Weights of a small GPT-style language model, trained from scratch on English Wikipedia.
Size: 11 layers, 12 heads of 32 (4 for keys and values), vocabulary 32000.
Architecture: RMSNorm before each block, capped logits.
Training: a variant of SOAP for these matrices, 426M tokens, 6496 steps.
Each number is 128 + 32 x the weight over its row's rms, rounded and kept within 0 to 255. Layers, rows and columns count from 0. Numbers have three digits each. The size before them is the row's rms in percent of the matrix's.

# layer 7 attention query, 384x384, rms 0.155, rows 310-319,342-351,374-383, columns 64-127
093:122144136156180110100119124089130193165144127125102131148125105131089058137116157127137135146160178141141131128142144109199109140115156121132149083113093115184093080085113108139087121111144142
089:118085121132158114151123194081159144098160201084163111087092084153095121147157108117107123131111082129092110090129108120144142103200097095140173140116191106073083181119094121110168122153165153
114:158157155086161108090178130064145132161141054127140154074091141126056122160124133127123108087151131169132161127096116179153130125180109104195119113091171046099122126161085112125135157180107137
123:087157141125136154135133151059132156164126173137158166123130114146139030171195077176112106176116182119126144103135163177162192125085134181104074162137084132182084148145217067178090113100062181
125:140157097165095133129129089148135131140101159102199133148111106132110112189151129126158187064171155096186113135201115139119141157109103176114117162153096182102138075166129147131152136128088086
107:149131116159103146151127048155085091095193079177109116138146090117110135159122109072102119194098097068133111179124123072117112158118174132106114124151154146164107096132199128117158125092153122
111:166064068198148129097066146121166126123123133126134125140167135181117114142080113145100115100155136138212146070090150124042169117093115140119137131127082123071134149182152135081123169143142089
116:177145161105124101180119161136140139129053123137143120118132144164111168176134125100089116191091159117181100084107106164152120097097103180107148100162105151118092119113133114209177096051142133
124:080120145131117201159161033024172132158061140131145095134176110183204058100180069159125107078121165087145161150172124104141120107123085088124062203205093148145082147093153139123099110183133114
129:127151107134108125127106119146131071111172100127175123081100105189189126117139133081168089148119163126089111082090128142190150126204165118103106137176152127085072157116156160169167175123170070
091:148091073175161158132106077109155139080100118137110105133117066091105108172150197144180136118131112145140157151115111158092113090118122072105183133141097136138167119118118082098119148121131141
095:094134099126131139160167088121145102140118111157118124088156055190117156146169170139144133134117134128139149077130096217132114108145147092163182145121162105100130156147113137129127087079139168
100:139120099094114098157116151165112143187145132131140121101078154125072097132131133114122128111148154168122123089103099124136154140171195155167100071085157103051090130144151114143143083133124131
098:143167145105057146154127168144180126119098206057132159151116098126092067102206105072128101090118087072171094168155128134174099102132071143059107091214127155147132159120128097057167096085089178
099:130082093085132161127196075103106065173119143110168120112106178127147159167071158135078112122081130156154145110109133221154107091178120119152188109161144123159137129158123110163139184195128114
109:160187188154151190124101097129079060105124144046106155136086149139101162107140094112094124152162190058142096090112083119092134210106164161145107117123114156137104136129118147086126155085170146
101:113099115186111141136167135122104143138137152161140090117050163142114175100124135114131152123116076102155077121145121123148154144063094095175127132100141164091141191168157093114145138140104184
102:179160124148151120185185133149146092099156138129131155094123091146173167137089125098085115134121085150156086120113128056094112177156109110108144131115155098110142095088107125157103131119157130
091:148131120102105134094184138113167113097105180101103082157122138162106085129160122124099162140106124095154112124121088223188090152136139079128090173116111083143067171122123150122137079178157129
107:090158095093148099131183126112145190169125123094139151171147111142147127157112044086192091068116168107142193133102119134163138075130128214156068183174129043125153177169128118150147161097150118
090:209123096164111108121057147105058174162123169164128171175159095121187167171158188068176127176098080141141108062077138117150161090155150196163150151118113123151110064102123187214122125139093130
094:071098156159137119126085207081113109190120115110119123087093149180131095125141127125140133145134112103133127164120120239159065165058038104195165145118091087106106127128149146139116078113106136
083:108102123085155162196097216185119113174198119158152148065138129117080117158118122091128091124094143158127156138105096185120072108120109093165142146194166099171127121094134089127192143151181106
093:221110106197156097121122129166106110135126126080087125065115119149155136095144130135171149075124123106158162144065095113108089149092153121122086115104136138093076116119168040104099142102084140
090:166138115140161116115118157077190159110113178125141095121112167071103140166111095141090158135140098104174151132140186170135091112153117122108162096115107125128132138182085131106129122078094157
092:112145161109100122150141116144111105124115116094160116152202079141128146090141135063131146078069133136121068190127091116163163125159152107110129126167089182096131154078098109106138127142117079
105:151098097134131149111107159075147115118133145147165069117153141100129113117133134158121096117113155097128066143090158101100114191085134096139149120144087138106133180104102152118062079145187112
108:144104143169123158102125146153151148102138122111106088162155076118125111130179165158161106071136081121143059070122142107141156150209130113073053176145111148073080124074153154161140084123214150
103:132127122110133126099107157139160176096117142106109129140134103193073149123158105159138113149071151082151110090118150133063142143152129136073106131119177120062136112099089165118162128097125153
103:097115193110053095112078077154135092171167165094125129146152127095132101137121139120074096107138204059107157138115160173134177071153112123132142085160121126075185141168103141147094199147112081
# layer 7 attention key, 128x384, rms 0.145, rows 118-127, columns 64-127
077:164118108087132128117141117134086135118175150101125110152113111130146166098097155141183162170116108074123134143160112102080166125175153190150138128097117170106159131145131140135136100157102121
100:080110178196122147110103134090118138093094119136129117114123094135135108140182101154159095170148162129135105127132113119112169135150114145099125149127197055128159143148081077094072125134176119
098:118135104168134096156110133063106132172174186125146144200146085119130110157195054120162130125102147092109133165133127134141118201128083160129179133140154138139084112190101166197087131161155127
103:120127109172058187160139133051170156145094143072128125233114102168048098145192086130163140120114091056165121103177091072115107145117130144118120166149163117100140140137105138147127157139094154
115:067130091134094118096127165062196210071118129160181102153095073192144070210144125133120138159130133164106127111148129120151115125116104079083162130106163155135185123160132193113108177153158126
111:145116123181137154190102160135143082122117156096101151110151176074116127146163115075118082135042110076081129081168014151129203146155099088146111138123139124133142076123169135115109121115153165
127:136114112121104125080124177114142168105118175141185182136128115147179135106153162116143126164151178142185123161141134148102149130127129116168148153100137101135134189149141137129098154105086099
114:148127098107102115169121159073147119152179140080108106085108137167139192199094121100183165113127115179151114129098061109146178146164109128124154168154071154112099164121104162139109123092160129
110:169107107184117134144106125122177130108129134087109117201131100148107085176198103126130086109106134077142122125091139152119159128157160093086146161164156077119071113137110151110117122139124183
114:114226140125139144125118110163146131101087098132109116053128136113190095130074086027118122140133178111102112138109138165141104120181093086113117146158062127113079140087088145106196151152092116
# layer 7 attention value, 128x384, rms 0.161, rows 96-127, columns 64-127
088:116079195089120133098114077105134115158163184183140096129150150094146097129136108138150073163178134120118146110132147085068121131082127132152158145071147107127112167129148077129129087162163109
088:145116144143136128162115159108044149154192184071082087199108157102141169108164087147136141140092115109079130115119062185112039126155127151187078113118132141106158155079155158113135141081111137
086:095160118109091109153069157141143123103154153112132149088188121082079169141120165183143108174166099084107122130116122180181133110158075121129135134093149102148170107130094147140029166131156175
091:191087076098127096140091131139103136147138079112124189127101181113122061114158141080089165126170127092176119173178139095127147161110151106209072139110099143113091219150133122163106123191192137
088:159081196146141122091127085124135086111160173156154173162150144146126112104140135109133213150160100124133119070138176115202108103105097130136180060093067100101148100143152165143174154152111083
102:171174144164136109125098097159139089134129169110088112137152101168053132147138111100120121020079095160135224113125119065122119166122132130115157151080110139181120119118125130133087148146122134
096:199034132140126083110143136132141085104169136178169168079157123161113111072161118138107135110134131125115081158162083131162204119096133165068122148086159185121196167170126119107181141142155133
095:104114113129153140183103174135128142108085128127147145120158096129146090137097158131169141072131112069165097111100140111125157129131168148147171107188151119099082155129096162236099141139120214
089:118165100164164148147117120098105135160081157119120109101123069104100125177099120170224159137158125127146109152145105134079129112064109091160085186170106155168156171105067194146106131185099172
088:160184115076157095089082104052118126123101185102137131108196114142154165125123089049155091144111102130085098153062130108089172143136140097107115154219075196110124081141137113111145109173146098
087:152163075078184142118126140077139132162157111116085109142151049176085125145170029141169191113111178126144104091078161173147167166139127182180137113085043029163167187163093162176133106135114125
095:138114136078106115159129172170088123159142156105132110151095115102177109115145110122161104134092104136110162130190136163110131193101065134141116118098121071127114172074201076096125116130120118
092:090110080105113131130120136152158138103157152142126146089096119163107094080115125132102132113145101131143153164103123157061131109163167116184166126158160107132149125100176162107171103111132209
090:185113123124220152144125191089163128144135116118142118089065102180122136199118155184075110101103146190119094078183100138101099149161067089114111093148090153164134162127091152098118134107130073
090:184099057108126105108123135161104093131109126139171106124137131080079153128148110196119140128153123053093133101134115181140106138075064132115037100127106131153153102137190109145160106148071083
092:149158091074125168139127156067155123107115165116107148183124160156129162188154174048138081145186085132158127136143133076136087097124079162146130144186231085071107121132146162119122207178076149
094:075072150116097130114149132144156102120166123138121139086129191119144117099160105089100170096164137064118129207157136167110136146110166114103173110167101103074156132154117127132102150129107082
094:108148152132139100075123096173196164101140198136139131163134100138124130135103127113179145103134152154156112145100166118075157155136048101084038150073091117144114158118147039111120121115123124
094:186083135166110192158133073109177112119152089168177178122075095106086139151106183130176118133117115113063164153112174158117170084127059077155140088134115106099128180115131131146110145154156067
091:072132122121071139076120141103109108052140114083090178092091090085132122114126094164119189164106150124108142125154088099103096106142206086184124182121064125150062142144137106101171104104133115
091:100105049129123159114093105075143112071096157147093107129144167150137172122148116140130119118155151152137142110136152139075167144125138105175134144120107117112140094168165227103162156159164104
098:168096131164149134102137131103151083154086151064153094111182098116150154081119123136216120120113119154164083103163088137182158125140184126090122122092118141127118140127141102140102092148104136
102:105107207154161101115070083102102113155149174141147109121147186135172105118156150183125163052127143165110112102181113158140050142073140139148089126126147125041072076180145105140120188174138138
094:130130087140142101161101125146122132057163112152157149121094084143164126131054120100194087122086126160129085127081101095134117195115114095141144128112115129082096168136161184152103136141134175
089:146089188120153159052066146150133120133132116116159154077131121151118170113123165114183105195146112100135156197125182132125124142093108126124109128174137133112079114130170160065108085117139139
093:107126154180143142204134137162170120149096131100111135126183093136145163153124096103128138114070127137111138116110087130205122081133168119077074055105079110127117160107095087073095133126070150
095:129121071064154159135134109124147191127086112133126129182100114151154019109120119131168124122125132079150134140169097140141167159129150136087140154152148102118175095131120152104123118149192087
091:130152176117178143131144105131128135164126158157106089159135155125155143153087082148156143114100110091153159094131122134104086133123128164123120100124091176119183125107122156104140136115072120
091:125065068074068115113146142132111119114085109122222123097138113138131083100145117062179126145144162147126129128154163130144139114063119114137078125135136154146123080143131079105142199117102077
095:120142080142133104158128152079150137092103111114148147149134145095158137114107099132105143145135131166077075099132109126100111153152105168138076175165141108097098093117131108141115123105068127
089:136075072122103103146059116205112072159194127078132146081169121105095094145168182178082214125114157135179161166141094085149113096137107087098126101055130119073067096103155115104146070062131123
094:137149070133150199181112160073142146129131106093071084127101096153130141162188163131085121127111149176179111110125073097105160087155168100173104119101176124111107146162069090142105107056123056
# layer 7 attention output (transposed), 384x384, rms 0.153, rows 288-383, columns 64-127
119:177139136107120149160144107159115136091134128131152224190122167066109126081167072112130124144104193071064154032102139192126168120107047115051121085112112125156117161128155111143118143101150078
122:125164146129122125131088134090134130102164127148126114119134145196148159097121155124094129099107117164121110142124129153153151122178167162111149147116185161175090125099166155099120065049091089
116:146091098101119108171161138161156122114120100116151180074110122140143131091083190145154107137131019130140161173107141119141090119117036125153163133164114157158113113086127134122130101139092131
117:146136071145140160134111070128112112132059114097073130147116131119156132095119106087132105104135174141123158087145163147139119153122098075168143154127158153117174160146122118122080188079157093
115:151069172119114114164064136127129134164145090100114114118132113058088120123125195196116168120102156104114070084198143129147130147101100117101131152107087052134143112092052074132172115161141095
120:131132122142121075105104068139091152104115100079146112140156083173150114104156175071074102149080151104203132129086197123122124132168138113132136123143177108139137124130165063161093134124106153
123:143122105171167150113213114140084115158149144073156186125138085175127121091126140082172108117185145122147116180092123129124128052117091097141079149159127145184149113151113107116147082144094111
118:104118113103178066159154147137176119159142122130122131134100120190079128093178130139145083080148182130083172089126107168078110139117109112135202195143168097126128106081153134129138165133133137
119:137159137148151174159169115120138132114060124115127109093140113107148207188151097115104089133147110087128095128134132180096106126110160120151133088160109082095078172157126099080174076216170182
116:103125215114103111150160118073124096063027104136102154114161098171145122118116098135148132130128135108171115145074128116097059147169103129114135155156156111176103133193134145173186094072187125
112:169108105136162113120082095098082119117112079208171126124172054109172078085155159179147093166134116142135091135107172128108176147125145114213147121126131117141173102129136081152142136148102118
121:147092131150139125191138158236128163203089131096120129147123170095137182101109159116065118132110109115164164136126169107080097183099151107135088088133150138164120148117125107152120128063153118
124:119137168129182090134146186125073117111131168105153137145101081181137134126160085136101120130127107115158130053059096114098144128156183109120130170181142164097141151069121145125109147061128087
119:136135117101101148134191148110160104150166097120107102101062082126091125144104142135093203105129159151163122099120103175096157088117131106082107075048152117148092121106127153086110161134140164
122:170187091130131086129174111121142126134114105129107175133182140099097161093066153171098183157143076139139073083123125195154082133074092133127153150056088131167134116071090187098159127141066088
116:134134175107088125118076147109132080201104174107126137084095136161181152136170183130097123148153118096158123187115092146167128122162062144079160174158216166129140076134149140085149164098142153
119:117149138148159114126117102120159133084114150132143137132117196127136150091074107124156131121123118118097069132162073179116113126094095118120182128165160135146104116105092155079120117201153103
116:065120129130114127115156097161056155132070176154146127183121173137212119079103100168170134117161231103110076079112125110078112052100141096110089106169087102144149141087101115093126107151155110
118:151105153164130178121096099135188125158074112096202149180134090105121097143073128087148119176121086125108113110178110048179144145147129124134067127123104142134103128103163151077164090098150132
117:199101132075144111142176116073125104139165088105077175099147192089204127133148069171120121160187194166139152116101174112177125117198122130123124152131149077105088094177115114150129105143108118
114:125154079136182118102136167119169091114098143126090158162154160153171153144165150149054098098090121132086165113121086165110163127148176007190101113107181131082175200140146200098096216126149159
121:126102111177132168153192127050137102184118066162125127127163095129125159115155160145180105185076114157118106062125144149146189120095086150113116180049115139170146101136172099123142140136181153
130:097096120166120147112098121139120097099116150106082118144062144113147116157084062134131137178164119173075108126115129081043079159155120112173122134116145110143123092178140106150140138101211152
118:074151087133103117162126078156083124110170102124139101140051121124156133085138088141121103102118169112188105180136051123059067210163108147178081115120109103099136108104030113104125110114132133
122:102105158156185122070159221077084150153097071121102148078196135166138137122094159160133138109151107127179149139142205150074144156086130123145136136162135167061164113163092212115118143058117176
119:068112111143113137117175124117106155148155039153125120087157108178146174137070105130061083131108108124095150107020120098139157148114154124191118116137070135178137144111131142093165140135093143
118:143101116174175119082147194091192133143124181156088160146117135156154104146125125083117179131098168124182142100075110132153181119063092129140062162118145059107153072105200137189158137052156180
118:123084125135195088101126064127149146113126097117108131092134128077160139145177096122136085148150138113129159126122152164113148111136130131128143178143106034136096102098107203145132083083141138
117:125183110133125150099092130174178100114111131127160144108168113136121143050090136123171166101079141157107145090143117114180104134145084062138126196104115139114142142172062127109179157118065138
124:094097150202102151103070142130152146080101154107096098104126112054122178104154147151158137113147131132130116145179046127123151115147106111183131138103119110118159150167074117135101121110059095
115:178114110098117132150149116110125100153107095134136121113177164083133126110103131176089140114155141155131110145108106119146133085147113139077116169121114134134125127077140127113087090114130113
119:184058125089177147145104137079150126144147089093199076142079124092084135141150120102119145072130175144129130117120104105115134116114152101183151050098158071141077146131175124061156149105135142
092:157152050163157099142100087107169087081148137158122096163135153155168136098126091102110160131125147133166113196154128136089087132174112122096096144157125139135139163123142171166141122135085175
089:091153107134113149078198104181141180113086101163166097116123113166114146155117114126148075135119190149145138100118123084099166153170072095136172129122096099091100126134064126114090117215140141
089:128099126122139164044173097113173162092069158149181096189101135099124112156134104125103181116133159153135117100177100120103086145102103148088135091151125051108059113100148132117171111132118084
093:091146188129123173067134169100099094126122101109158113163117101095098151138082091126139135135173112114119146123156095139159151116150104146126147093160114132119123061185129089185157101094138161
091:048117054091063030098143146159126138139094059095130071080082145122159119097105140135097118086152141089098157201095084115118104115137175164129091172128160142141111136202215086125116125131120096
088:117098128098130167181129149094203122088090122187108180114135143149101126099163145159165130172155162139064055165142128169140139121075129123108126123134087122095151111152180127156183097110132107
092:156108157102098137142073118130170170088121118135109049148145141099192129128110130199108130115162151140142129145105136127051113113110151136153164087179141131058121167129097145155108056155099105
087:181113146128128182090125145148151147132141181109117150168104173121111161119067152077103074173148070135127134160119151086106124077151130107132057109141144143127158194108097105095090096137139111
088:092081144135068094097063159114164127144136102142106171112137149194160116066070195155147142143128121134134101108101048124103116120149094140163115108112125094166129127126154109143152128105109120
092:084060029152130128120204138148133137121203124139140079084116127088126086085137154115143155109153088156131201147173100155107095097099113158133166203092183062098141107099078152099065178159094149
094:146174106115070080160107098119127129114106135099085166114104158156127116111163175117135133124107080118146107153186081125148127167085143144098110122129129209093098074114172092103165070195127118
097:098098130115123114091123140117126139110115089098161130116143108154119114167114142149160172128137157134110141131113038074092148106126120196087119140076104127090133146132099128126198132179146093
090:151110115142067097140103114107122136127106162116126116133157186111116126134099163078177165148124154190110083167132151160132109156145072163101096072097092120152075159102089105135160107193084114
093:126098081145096122118146141108176098029125168100120151181124156173117146126119101117097100116126110116129162144187146153117093126092180148115096186127169133107138097151125087183078148160208185
090:122130153121110119125154148164113139159155112131159127130130136168106159130158114103087121133106168155191119137156170114182241120157126158136148128162149154120150165135072133147127187124119151
086:151102116157123146142146147076122090125174088155160129057143148139146137096112120133131117095152146148147121100116209127077142165158158105146132191160069124150097133119132181086108078178146121
086:166125151118157153154172106156096165173135115167128134132104125126120054099159126096118113142069099156123179112082109098116111159103165179114086131118085149158173088117164105147115123141084147
092:145110130159134121129072110084112101132126052147140090169201114131122174149135152166146149111074006104109170082148084172181106146116161164041115149168166136170131091180139167150142102086144136
093:131132149095134078140101087119095129129142137154081132042165157133124116140116201114126119094164150192129052146103153118085083135177149124064151178154148130104127131154139143074064128138120144
090:093129168062191106140110129177184117131103174217169084100113154206160137139132132068140108171094098197170139139145129093050126157115162113138125089180133121128231140105132155091045106124112159
090:139155103173072237067078103113155126172141122139100133098106121095110115141136165159175162154145121192162078151146140097090118140099162191138168136168183127112054114172132133144145027123203167
091:139126066140121101107144125132151209118179134113112154181089146109136106197119134121090137099087136128124124214083141078061074115044142154104145134155161110068142109120084102150138124142174088
086:170143095095086124148123168160165151134112154083109138188172182079094189137112136119134137132115115084136171148099092139168142150114078126140143110088101128170094170078117094087154088110085150
095:147139150144135173093111119093142155192120160137124156117172162108105090110135172168112152177208109150086135091140131100131177133151137133082097143173130206200134134178132166114108145170133116
087:144091096115102155112109136145105129141134161115123139171142107134130116136106150079125128094117179128074138122136099133098182185162148168129164120059092151170064135112042087169159133104109066
088:152183162136136126131119180098139170086106143195163121090064153160111099083137132150141161131127146083106175130129078159124122126136131100111146185168137091094174127171106105185168115128113096
083:125173160075120101117130089122114132136183134143095064095143113107121159149143114107121109091127090137062129172125087157065087206143189113123156094109136206156145159119100149141083135175126145
097:143104088119027131177121229114152158130164117087180172168148141073061112114080200123105191100220160183105131142132157164120132110099114062089130128127137135079105126089063077135122130115143128
092:138103144135180071121145179159114117137101137080067064133104109162128161120085115174096087171131100196184156114152120163101082141128126192160115115109103084135157167116125129135126065108142152
089:145141097109101190111142070178111098152138094095154150141109115120142129122125099113088134121114123151144143130101119156111112158108137125095113084076087102133111154110039185095129160149206155
089:054180106155145166067106116148103147092094114169160089178081113128125114114111107103210124151066105120102123127102114153137111128160122127136074110167137088140105144110085112182144117125152164
096:095122114093127139104100127187078069147084132140161159155167129138157164130102120126105122140088149109113133110141171124176110125149116100128132200162074174176136132099097149111095100164127160
081:130084087170080157128116225092126140171105114108141107043102152160112127184052185163097211105151117108148141171154091107129134097124161160169152190086135133110096099103170144096114107117141155
087:160119183133139105123131121106120093108105134122152134082164096091094098161125146130108172102108160106080146165132176077155094125129104096165130066159147097108134167164119125107099172172125119
085:094071134113072162115139135046081146202141074138123166149106115126140175147121096064095110138092149097105072089118133129086155094153178124087106181077131164103101113166134146177150126169133138
080:119144169071137114105131104142124190160153128132139109131198144124144185129150123178119133167133122117134096095085108123076076121153113162112134088104091136132106095053081182154097101133065104
086:166117108164113170095171093161068101081123177140107152122154127140172114123133182088175131087110100182102128088113164123116136116166092156138139122160145133181116175100163167116093145023151153
087:146138079101105171111136148099151038100174171143125128148130163086135124174120136163164130154112095160130064127105145111127189121178140146103084158141139136118105125132106232115147132121184153
085:078216141108067124120142152133124094133119110138139071092149136124103098148115149122051109164128085122104150139181144105081081196132180099150119085168093108179132115119106155086113122151146138
088:149139163137081124124116126071146161085160075143148108100182114078134134165130111128116196137098157134153112199124149144099127113094120096117108127146109113169114133142175070081129128147133187
088:073165154148116096072151129124054137091195116119151114154116144223120117118159112116145136155087157183117131129121109097099101074155149175089125114116156164120157151093170151147137167119109134
085:118094107153116183141070127182195076146112126121098054181124121142042138097112156116098137120070132101140144122184078098072109120099173109132130089051127144132165166133119161115107109133131153
088:046098143076153168095215178149164150132102073107143082150163162091134167140050074131105158108143113175133168077119062099136110142111140168091065092140099151150176171128071118101089163140131143
082:206229166139108133083123092129080113156139116146157161123178159091044151097092137112136132151127115151124140079177117163187177128134138155155162096109120114149115072120125098131143107111108160
085:105158134087098210104131026137164102119143082152087082136149138102114174176093185116089150116133150146087074131209141127146113147105144088161161146123105134146178126140134140143135145143165139
088:151103176101088111110123135158077187143122130119114141074166167105121115121119085081169140121179130073077160166090103094118176140114102168180123154164125144124073130150179131106166066114071141
086:061080150140136120096137103053123087120138100161124107181113083125175066120139101141158124127114160133078129112078156062123114070136169146124109146190118079106086111202150119159114108090223176
085:100149126123164120099132113158103127088124039156089095142152075125110122110129098150116165137109166149122178103129143110095096177085176131107090057096077122141160144162105094126141079105120093
084:065205143132135106106078184162081173128124109129105113157146104154113130163122131169147102104163202126146124094102132064148193122126105112165125067117117135164186159149139088096098113121117117
083:205152084129143111157126090095171089143146113054140156053122111148112076133165177136119132160063129157136126123118143119149148151168113141152161107111141163061101112122071126150143091112088115
088:110104114129146109136182186050095089122151207167117084089124135112101145077136149189103086084100122126189125095097136191150180114141167160102153122076129156082120109110098104188079142159166192
085:123153057202102129096115042093106090137080116158120129149105105144089180094128170160130155114118150055123074123156127113136134124116120155133157117123073139107155148117116161198190116079122131
089:137104109102107120144179073093062168168159151117154145129110120144140138174155176126107090139145100112165093131141173108155113106161122170082197128127111160143103126116116103139081099118104097
087:177142135143091120126098115141103082114141150145140154107110170086169119144106152134091183124194101133125117118078158160115115130154135071137162123134136086123140173125082232065118118142087124
087:075115150094112106113142146076089129147099112124142124155145038161092110115137149062098101129142145049142100108086071141168150128154138159105068147158171122138109106139184105110122087163110045
086:175080093122140124154154174103168111139073191108163153108151136164096165144107118118119174113099143119108142185155201146150121018122106173111202081105132084189114115121107133142130114090103177
088:152134131156172165120137085149143054124106174154118151104114121167118135152142093117128143104102174111121078104072054126134114149117122125141152145058139085151090143151124107145056115174139108
083:139159188057104141068132129121104114147119116070161125114087128159118061144219113078115102117105159155127139116129157132154098113104083156096127082147128138087116098101136131180133151131129127
086:110143122158117144127141101208084084166155082146164114112140136160098165105081117142113059114115149101048157162150179149136103099138065110176180105129113122161128138128124122079129208112090088
088:118147199109132082137163115146058129133085141129070132111176136224118119122170108090121077163078142110121134076147132121194085142034132085151143109121137158112120087125178154180109116109148111
082:165111096120150117133136075094109115081100070166093184112094119108085122224170097055091106142094155098162177202107099144116177154155179121150151096123152123169167104162161187103060152147089142
086:117196123073130112200125144145143085108127125131121123136138135121128119174102166120120117132131063099116117188129151129183161114071110129043123173153107151172117154154189103141140144145124121
080:088147172156164094150137103081156122125143146156115152087113073157130126104166140084104064184098120114106137108095148073122142169160080129160137085110119201138148167101146102119153164138134146
081:117150076137107139113085119134100132114132122130098133113104113135106097089114177194178148200175176143112113139128182155050112110218129123145188157122165180140118059113106143125128083170163127
# layer 7 MLP gate, 768x384, rms 0.157, rows 0-15, columns 64-127
099:120120114117117162112151090121163177174129090123153117080147114168139205121109097096134078115100122148097087099107128083107106120114127096192097118153115182106089134092175120189122188140083154
100:147122160167126144187177089135111128111165157127173152136129105145128105201189174144152092169174143120135103113089155110103127114174115146167155099115161091131115142172130144152166083142082141
095:067108112121114106142142101125131049095118107092179150114115130140130129217142080139159138130078115093065124125159106168158135094125136137112146137122168141182092135140166130115117222130177174
108:096081159192111144106128134114148096103141141129138161097078121090077131137091156192167119171167159132085136120138093104105132141124149135139111079156150132164180100120167125100132112142125155
124:076110116104116101123126054106050064142133107164192083113075122125102100130127082129121147134183108124137158150082113160112125119110115090170114107158128099106134129112154156145102180140150146
107:127165104152142139161063138129090145153161076151138102127145157155118146123178138125088102140123102122153165144084096078100166170133063104159195154146170141052096127153087167159142165146089126
089:095100153107132142090119142127150119140099117091161126139157092153109149140102180158168094167093075074085097131082066074148114149117152089070170108131135063160089136149119121070142163144129081
104:111130119141154055072126231120082171116114165127144064153124068148141161130098164124119177069167129167096107128082122123143135102062124176063125101132100198077133166122094104082111126164166134
099:148102072118104131174175161134117127142126115110095176127110215115127132134122130150141151119155139121083190138124124126116126154139202139194148116121124088137126189139143038099135161189093156
093:147111114101137135147155105108136106156112130157172122151150100094090078111179146082160117138160148142122042104149158109135122148123167155096185131162152132091102131141098099093060126102092116
109:135091097160115104133144119131077132104139131112137163122122184101149183126141123147156109138109174096104079081135181154135102149114157098180157168062118182123145190154160176077119137153109130
097:149184153102177149153141117128077085115142119088145108131142094104102080122157080144157120106150125133071049164140090157172170161119098148125198118140164126102127115106105184089113120122146117
100:084177124134177136118128179102132103122082176197121098087095134139141132127090148173124134136105149097155141082141123080032125134189144148139145157119131164122081121135122173121101147120125170
103:116159143076096096099102152128121136112115151111154109085166113138126159103128153112146182091158140106109112096058054095113127100101103151091127143108146148096117088150120141173143177080183143
093:091170144149079076140125096145097110127128136111133156167183153120159112106163091111110175161128176073138168167110169114091127165113146183055099109135184157135122120101096072136125151093085133
093:121139105124142073080103164108136145112112126107202103174168091168110112186116150148131062075172149084116136104175105144175131120157172095078172105150174165187149151167088130072133133163113110
# layer 7 MLP up, 768x384, rms 0.167, rows 0-14, columns 64-127
102:191108115084106115165174138142166123153104124149133141157080117122102156151100117100107179133130146112072153141086144127126095156093142141123092112075108168128108093077133095136160180144108068
105:148118157171113068167119108099119114125205166150143155109160125159115106128120110117125061137170073190100084146145100148183148183170151097153089147114160138102109139135112149100112107158073124
097:114131133114090106139200162131122087196106072198099105160128143144119123080131124134183098128076112128081105102135108128145120080158179135173087144129107120111111092093057164143104092105174140
106:125168112125138101132195064062105101171101139109175077125128135154179156093130140133143093113131101120149177107058170143183134140099098070136097129120108108105129101129089187092083141109128120
120:073107154143122136144136163133144111106140148136072171120162153143125115162074166112143104221132113160131132166144140172098086078133107148255169140070132085098117046076147143140143131098120155
102:080159106157122169129129131136096197145099128131108137126113125111100133114160134105138114108115116139125165136124087128097182133136028126112151167139139130082124117143073178136102086132120159
092:126078135157210149134167117091154135146089115166132103108177141096153173075128040133115107150150091171129176116170147165131113057104180082133116096116133092093144154143089144144161168126089112
104:110098189163110097124127163091168088100117083133099149126110098149097134144101110112091145059113162092101100131101097108120112117153087149123145093091077149109192114137076171153124147168135160
094:115131204147116111106092113138101130153068112173124100151183122112139194104153163072143064115133181183145122160062130174105155145176091086164079116111104150067062136102099175115154145107111122
097:108097134191136134103155097146056160138085142145144111126133082091119145119132066121085156158112145083168155093210144154144155132189130135163129121088085139120193104118183094110091139164100143
099:180118107068181149117160124134131104111118106132050125099100124141118105135056162141134112158147066199088134139081140115150134147189124182088132099124139154127118098177116145062150114127137179
095:186118129106154187148088134146179131138146087146133182129104128185107127151155114138089079073130108129101139188154142122143105100130190114071129169096127129127125123167113093164102106211110075
102:124134121099075139125124095110081142150159138117117084168118187125117095137124126135101158116115158112130166148027127112102090115117150115138119178074111118150093073065119084113183117101091151
096:173076130138195130132154065113130140126054077132100077104114096180164113163127100099119137153149111147175135107136126122109090170165059091137132089127131120181116141094112144145170131231113151
098:132158179112081094211160123100135108101119148077131140121121112184128149118161114136164105157095157155178087112086111112206096152121074097124132151142149152097175153100125066108133132136085135
# layer 7 MLP down (transposed), 768x384, rms 0.16, rows 0-14, columns 64-127
106:129172155131155049158148120180113071099147171103100107112156135119092094162227124116174151103132196134184195170147157095141144163149139161127144150183136193099133133089126117200152150169170096
101:138134094076133097137149040156127159140075113117150151069147170137123132130166153163104124161126124138119168065137196150112080173167099097109145126170110162125091134158175140109133031101187121
102:217158114091094103171058107113114108129171118107126107111115162162135109181199193146135074129143146128127124126093068055091118140137129147141132160110097166097130166116076142126108044179134106
105:118197162140165141096102098090081153122102155181075130078159126108048132084135191112072124133137157163140182146091125099133146148097087140084095171138091131055110087116141167149065159109130141
108:112127145188215117114095076161147086164133114139056057126162143148145129107151118131120158129138104144161135132094177149110189149094134080119132161113094098122159149102123087136097172155103153
113:118150171139098118132129135131092100181143084123228132165089104134125152153092153154174137124200149149140164171130146142150089082116142094147132140131114103101160159153152093139161137143122143
094:122088119136111076090085066080079143080108175175123112164145119112095104161143149183090148133095129099091086141085114179168128154125173153110124135140153141150135184081175129144123086146141162
099:112125124116102131170121127101114098159116144119053172132091086090168177134087152153160156125134161031135170161120106187152222119112085204176156081098131204073135126066138128146034089200091099
100:119124161164131101174105100139089120063071118123101136105164180146208110100123144168144126173106150118096107167118176139087116176109070124104113181093074127100178187052120101098112155130133147
094:143102129111134072110154126132121126109118156140143093169071132139129091130167127079172051164146118128140154092102105120171118106102118108096080105196200205196132121159133113093123218104107172
102:082130119155072106087155122125125105131125100081138153156093164107149105121145166100115165105092130123094136143088135130094080136065106196107090089158125190143129106136175152160154195116139222
100:139113157102096168101112117154200109143165065169116127138107071079118121084144127126154064085107088164125154137103121145103129101108193125157088126104121101056116164164075123081123148154136148
097:172128144130112203162092117078107092169159102107137173139122112102103106098148145105118105132092118129167071113116147137125125136100181082153092116151042056155085138091137165166142122095157119
099:135106103101113118104119082082114092100124147144169115163128100124194170164117094141106146136109098152160144097113203131131187122077212095109126173114182119132121128174171154094121126148147134
098:098123076210156125110107109119137090166101142157170132128122141130106112078065107143177153167115156136101205171094156190094088155172093137092147111148131143155094071115179187095106150146161103